{
  "num_attention_heads": 8,
  "attn_scale": 0.177,
  "beta1": 0.95,
  "lr_head": 0.00903,
  "train_tokens": 190400000
}
Each number is 200 + 40 x the weight over its row's rms, rounded and kept within 0 to 999. Layers, rows and columns count from 0. The size before them is the row's rms in percent of the matrix's.

# layer 8 attention query, 256x128, rms 0.128, rows 0-99, columns 32-63
113,191,282,148,181,202,213,202,200,188,190,187,255,126,123,167,185,200,248,161,214,273,244,109,213,191,222,262,221,195,172,164,202
098,250,270,227,199,259,188,216,165,204,196,155,214,165,153,123,212,171,184,172,186,246,210,138,259,194,232,211,188,227,199,153,187
095,254,279,205,275,180,249,256,137,226,181,94,241,179,190,156,186,263,250,161,191,294,248,145,160,207,187,255,235,150,203,183,230
097,205,280,231,154,258,188,240,246,229,235,185,234,130,129,181,187,149,230,179,152,238,278,210,198,207,167,242,252,144,196,202,172
083,144,172,106,216,280,159,179,141,226,247,242,226,198,236,219,199,218,257,197,153,177,246,156,189,157,150,139,228,173,188,214,238
088,259,193,254,150,120,209,150,142,202,192,244,166,264,219,269,256,205,179,172,259,212,152,137,187,202,236,171,172,163,165,175,145
082,231,196,239,265,173,142,275,200,220,247,138,198,132,196,163,189,220,215,71,258,238,223,217,249,165,223,203,222,256,225,213,174
103,134,181,203,192,213,272,199,199,212,213,277,157,242,255,226,197,132,167,284,187,103,138,237,152,200,121,157,237,226,211,150,206
122,171,162,220,203,235,216,266,165,218,197,276,231,246,247,128,227,189,198,182,214,225,210,258,267,259,195,203,193,219,248,210,203
124,189,286,141,255,231,230,226,219,228,137,208,221,172,263,208,222,208,245,187,205,107,168,152,145,134,191,199,176,248,281,149,186
096,65,125,234,238,219,216,166,250,184,183,230,159,237,217,162,234,160,214,224,83,149,219,230,172,220,197,210,306,218,234,242,239
124,191,233,186,247,265,172,167,197,209,210,213,241,178,240,270,219,259,171,225,204,156,187,183,149,177,165,147,147,295,210,177,155
132,169,252,230,200,160,221,209,217,180,210,158,238,225,134,189,205,258,242,148,219,253,217,208,255,208,243,200,163,190,175,192,207
151,212,187,179,196,220,231,181,237,155,164,186,198,185,203,169,197,203,152,172,179,123,211,164,177,194,236,299,141,151,273,250,216
129,228,326,162,212,105,242,244,197,208,195,278,179,128,174,222,198,193,162,160,147,181,229,173,162,295,274,236,154,261,180,254,219
137,94,194,95,208,173,155,195,191,237,221,204,207,165,265,235,292,200,201,224,207,185,154,118,227,165,209,209,184,210,202,188,160
117,211,235,231,190,228,246,189,211,198,207,216,259,149,121,163,139,202,208,212,204,231,255,166,156,211,252,227,212,176,199,186,248
097,140,218,218,218,193,250,161,149,243,202,193,236,105,178,202,239,242,229,214,187,295,233,136,200,222,256,238,201,158,244,169,273
079,154,164,189,182,261,184,217,182,233,228,244,185,236,215,195,227,172,194,186,203,241,251,156,133,189,241,136,182,204,201,270,288
086,219,225,270,144,193,207,225,212,188,192,191,215,181,142,164,150,195,240,205,191,233,175,200,211,150,181,263,107,160,182,159,215
083,209,192,205,223,223,200,219,180,175,292,215,164,242,228,208,195,230,173,249,233,144,201,202,223,257,173,211,201,233,174,289,181
092,159,238,170,227,195,156,227,231,234,152,136,183,142,213,149,209,138,230,180,190,249,278,184,185,225,191,195,199,155,262,205,205
086,292,186,156,188,195,129,172,205,198,216,143,228,159,186,161,174,162,221,218,174,253,211,165,226,179,248,255,229,169,186,230,243
089,162,172,155,274,190,205,155,212,257,259,167,153,199,209,189,240,233,192,116,186,213,204,151,226,240,198,180,233,282,242,220,227
104,187,259,284,282,195,240,196,209,160,148,203,152,216,198,223,216,195,169,204,177,246,118,182,181,149,139,190,175,222,155,198,165
133,229,221,190,232,216,226,207,176,194,204,210,194,200,213,232,224,217,160,203,229,231,214,124,278,245,209,177,177,260,154,207,210
128,191,132,186,174,214,145,73,137,222,303,232,210,289,218,228,158,217,239,232,147,158,211,172,207,169,208,208,225,158,202,241,221
141,181,127,238,235,196,193,173,237,164,251,257,229,211,155,208,191,191,205,244,167,210,193,187,143,141,131,173,232,212,186,185,240
137,198,240,175,279,163,245,243,263,144,230,210,153,158,177,182,250,146,277,135,215,249,230,136,221,148,244,154,214,183,141,155,217
141,216,195,196,206,164,173,227,224,153,157,189,150,191,183,271,185,147,162,226,188,224,142,216,103,147,166,151,142,169,218,199,169
151,206,157,233,176,243,171,211,135,201,197,181,187,235,150,112,180,272,253,162,252,213,189,171,197,224,233,188,221,181,173,190,113
145,120,114,174,118,212,260,190,169,249,229,205,192,135,229,167,251,191,101,112,193,156,231,224,191,191,243,139,215,218,242,220,268
134,210,229,214,180,195,197,181,209,178,209,120,292,150,201,165,194,232,167,141,217,262,201,220,289,209,100,221,258,212,258,135,196
108,208,214,272,235,249,194,254,276,211,212,118,205,169,206,172,230,96,221,117,190,191,156,175,178,154,168,209,269,186,235,159,210
131,262,217,224,219,226,212,153,189,207,212,154,189,134,310,198,215,249,161,138,226,249,207,199,203,172,154,178,208,150,218,154,256
113,264,173,170,203,190,234,173,212,222,180,130,231,243,130,195,224,262,170,167,223,256,189,165,241,151,162,222,142,134,199,171,188
110,181,147,232,262,245,172,169,223,145,282,199,272,151,216,224,166,246,238,192,289,229,262,200,276,222,224,224,180,144,214,152,208
120,163,204,240,194,169,197,191,227,208,240,148,209,144,189,206,255,109,222,191,242,194,200,129,250,201,211,161,297,231,202,193,197
096,227,263,174,141,154,255,141,181,217,268,167,217,154,195,176,183,220,158,160,240,266,203,250,198,198,160,138,209,161,239,224,201
100,145,194,201,216,265,115,218,161,135,169,188,151,204,134,164,205,136,243,195,184,192,163,207,183,127,232,208,269,220,214,206,200
086,179,201,241,262,250,155,186,244,184,207,122,222,196,224,220,210,284,113,185,128,181,181,211,186,91,272,196,176,211,180,175,109
097,187,200,207,242,278,185,199,222,253,200,217,205,172,202,177,208,161,216,163,183,159,155,135,229,189,126,263,266,229,215,168,158
072,189,195,217,236,189,182,220,237,254,130,199,206,170,141,174,209,303,244,193,194,224,217,195,230,167,200,276,220,217,262,146,207
095,155,226,164,177,239,259,185,214,202,231,231,227,220,151,186,214,186,264,221,180,163,180,170,207,182,204,168,109,231,121,193,159
072,224,134,234,244,214,178,211,214,122,194,172,190,169,241,193,171,137,223,229,235,190,200,260,203,170,251,197,164,230,196,209,113
090,195,171,183,197,181,93,120,229,131,200,231,204,233,180,200,224,192,240,310,204,172,215,221,222,182,219,190,213,167,218,232,201
082,167,171,246,175,161,182,177,198,238,162,269,153,142,195,211,222,185,219,196,174,162,168,191,219,238,233,218,185,167,218,149,192
092,178,205,77,177,222,233,194,188,217,213,254,235,198,118,174,245,242,206,214,212,197,202,169,111,200,229,268,184,223,201,235,239
124,153,234,195,253,188,194,213,175,178,243,117,268,169,178,174,214,191,139,172,221,187,212,160,233,176,189,235,275,218,200,169,209
119,198,198,202,247,188,204,211,126,139,209,144,277,212,234,208,200,198,156,148,249,263,213,220,280,164,150,147,262,213,180,207,189
107,185,193,181,201,160,261,205,114,192,173,189,217,184,127,281,190,201,254,266,252,206,211,150,244,250,138,262,184,189,80,207,173
093,176,194,165,173,185,233,193,140,172,273,180,203,197,173,222,169,244,195,212,66,165,153,195,202,190,144,230,184,171,172,137,178
111,191,118,160,207,192,174,197,274,183,216,214,158,233,148,199,250,162,200,197,187,158,195,208,155,160,211,248,184,218,182,213,232
105,220,199,196,227,157,232,209,158,240,203,182,257,217,158,202,282,222,139,215,229,256,214,239,242,222,147,214,147,204,235,231,182
100,273,298,176,181,157,220,217,243,194,277,181,211,178,242,259,207,258,113,150,233,188,90,178,285,245,129,154,181,164,222,197,159
089,213,236,205,193,205,202,233,210,165,216,223,203,186,147,181,260,180,283,213,190,233,170,262,214,214,152,174,229,200,226,191,217
102,204,274,197,197,200,179,182,196,249,203,278,256,239,197,196,179,220,209,185,259,170,223,221,190,159,138,273,197,195,255,208,224
082,248,213,222,235,229,206,226,185,186,225,128,225,146,205,201,185,262,172,217,177,183,127,224,218,137,182,249,264,321,146,126,170
090,178,142,201,200,217,173,187,189,195,240,223,162,195,179,184,163,185,252,234,209,140,165,171,178,248,241,172,194,209,190,233,214
083,185,176,217,223,225,147,241,145,227,177,226,259,205,131,201,154,250,180,215,188,181,208,181,203,188,176,174,210,175,173,176,241
079,140,170,251,167,239,185,195,201,181,197,229,138,214,180,190,203,256,245,219,229,145,215,233,176,156,294,209,140,131,254,214,177
084,207,241,131,181,273,255,163,175,177,163,231,154,198,175,136,154,208,196,203,220,209,226,226,185,190,161,88,115,164,207,195,226
077,173,228,176,246,181,136,151,206,263,188,163,168,150,200,118,241,269,221,245,213,285,227,179,246,160,160,225,179,254,215,207,167
080,195,132,130,152,199,165,188,197,138,167,228,160,143,198,187,187,190,183,172,192,152,248,224,151,227,293,173,240,231,193,188,142
099,221,174,130,228,225,174,191,261,172,168,153,149,182,217,200,207,173,165,183,172,282,226,225,212,184,158,200,206,235,224,184,185
081,258,152,178,293,234,171,274,269,233,209,205,225,185,117,238,189,194,204,192,216,162,190,220,265,219,146,145,203,209,297,203,207
103,253,180,136,282,203,205,203,250,197,160,137,195,196,182,206,196,155,188,225,258,290,187,167,166,239,145,196,246,191,214,157,201
078,180,199,251,211,233,172,210,236,171,232,243,155,224,162,166,205,209,217,144,225,284,213,122,181,245,220,231,235,145,206,172,133
079,250,193,238,188,199,144,241,252,283,166,215,175,120,216,197,167,262,241,173,232,246,266,191,258,194,158,217,200,186,213,164,173
089,162,231,228,218,307,173,178,203,218,177,131,171,237,261,207,142,204,160,224,140,207,204,192,215,241,186,204,228,192,179,260,160
105,259,144,211,174,92,159,220,201,270,177,195,201,184,155,206,202,208,195,227,187,279,162,139,278,189,246,146,213,227,209,162,180
100,173,252,168,179,244,215,174,219,163,171,213,213,218,186,240,120,189,184,228,120,105,181,207,239,164,131,182,211,142,159,165,221
089,131,197,241,197,217,101,219,207,170,228,144,243,234,191,222,179,216,137,143,193,216,171,169,175,158,144,254,170,202,174,116,209
085,172,189,205,185,248,178,116,138,150,219,205,163,213,165,185,181,220,245,256,201,182,214,212,248,230,193,184,222,205,197,97,172
080,172,251,177,217,265,218,116,279,205,157,271,167,93,178,205,194,155,211,129,169,132,263,263,166,184,117,178,243,182,215,188,142
078,218,321,256,210,169,198,161,171,200,153,157,196,219,192,203,194,250,211,201,201,112,209,98,238,210,189,175,225,268,197,212,186
092,232,191,194,194,245,230,230,178,192,167,219,241,187,186,147,178,145,248,189,183,239,225,265,167,273,241,161,156,193,209,219,129
089,221,221,212,177,167,285,137,294,188,170,206,168,279,195,143,154,189,116,234,209,181,225,205,158,267,220,233,219,168,261,132,172
080,192,216,244,202,118,233,223,146,223,163,189,239,235,228,188,195,269,247,135,155,170,235,240,226,264,210,187,163,271,149,239,244
083,131,254,200,201,219,204,237,258,201,277,145,174,255,262,159,172,222,254,221,106,258,188,160,136,194,181,208,207,168,237,206,150
093,185,207,172,216,189,250,74,204,164,161,126,235,243,128,233,271,234,172,230,282,272,115,147,172,157,186,188,223,162,201,132,142
106,223,247,149,304,223,215,161,261,183,242,148,183,202,222,272,228,181,208,200,263,357,208,212,203,196,197,161,231,185,163,180,207
100,180,265,205,153,174,191,229,219,286,291,251,172,123,185,188,186,209,142,178,239,218,258,207,242,180,200,151,206,246,130,171,167
092,276,199,137,226,168,159,198,232,168,226,158,161,240,223,204,152,176,280,229,218,231,140,186,192,131,133,217,167,93,233,176,226
099,141,208,234,134,243,208,246,144,158,179,243,225,213,195,198,223,152,185,261,163,144,268,177,163,160,180,201,197,212,228,233,248
091,203,206,231,209,175,172,240,278,278,274,171,110,195,246,202,129,230,130,104,284,319,278,246,214,221,217,153,200,213,181,210,188
092,210,169,204,211,242,136,201,236,212,189,255,214,232,207,181,171,157,295,198,181,225,188,161,308,201,146,218,160,145,233,185,202
083,257,162,188,221,247,245,209,186,266,217,236,157,146,166,221,262,212,152,216,248,207,188,240,238,183,163,235,159,224,161,190,249
093,186,244,179,199,255,186,182,134,195,205,237,204,192,206,229,249,222,187,242,113,178,143,182,179,202,111,164,210,179,188,204,109
079,131,188,241,144,164,288,227,196,220,215,244,135,144,198,191,195,147,181,208,173,201,198,225,136,197,212,204,195,179,160,195,172
085,164,287,223,211,196,249,226,216,190,215,200,161,161,230,208,243,175,145,197,173,79,194,217,162,178,250,233,207,243,257,237,252
086,212,140,218,199,237,175,173,156,231,115,239,140,172,197,175,273,170,182,197,170,167,194,296,260,139,212,208,234,123,260,258,168
087,222,218,177,199,255,139,279,141,139,179,178,221,190,177,196,237,210,159,240,268,240,200,239,220,229,221,191,147,183,221,189,169
086,228,115,195,228,182,236,203,145,158,240,176,121,216,160,216,162,202,175,141,177,203,204,219,155,184,132,196,198,244,234,248,176
083,241,208,194,243,210,190,219,183,218,187,204,192,180,157,172,123,214,171,255,182,238,187,171,130,245,154,245,186,230,182,198,176
087,118,255,177,177,153,270,152,195,215,205,184,186,156,156,184,220,163,97,213,235,177,169,215,202,167,182,174,187,234,217,209,165
069,214,257,258,201,198,241,214,242,213,326,228,283,258,260,195,225,204,183,205,134,195,217,188,252,170,230,168,188,189,186,207,260
074,174,221,262,182,196,259,214,196,127,214,144,181,205,222,195,189,179,202,186,166,296,271,238,248,184,211,173,225,216,214,232,175
084,242,182,205,188,209,243,161,206,180,228,172,271,263,220,187,202,199,207,127,162,213,252,230,248,278,241,174,194,274,200,201,140
067,231,188,158,196,206,251,188,123,175,185,197,214,199,195,188,205,183,146,220,206,170,301,221,210,211,170,147,206,217,256,216,165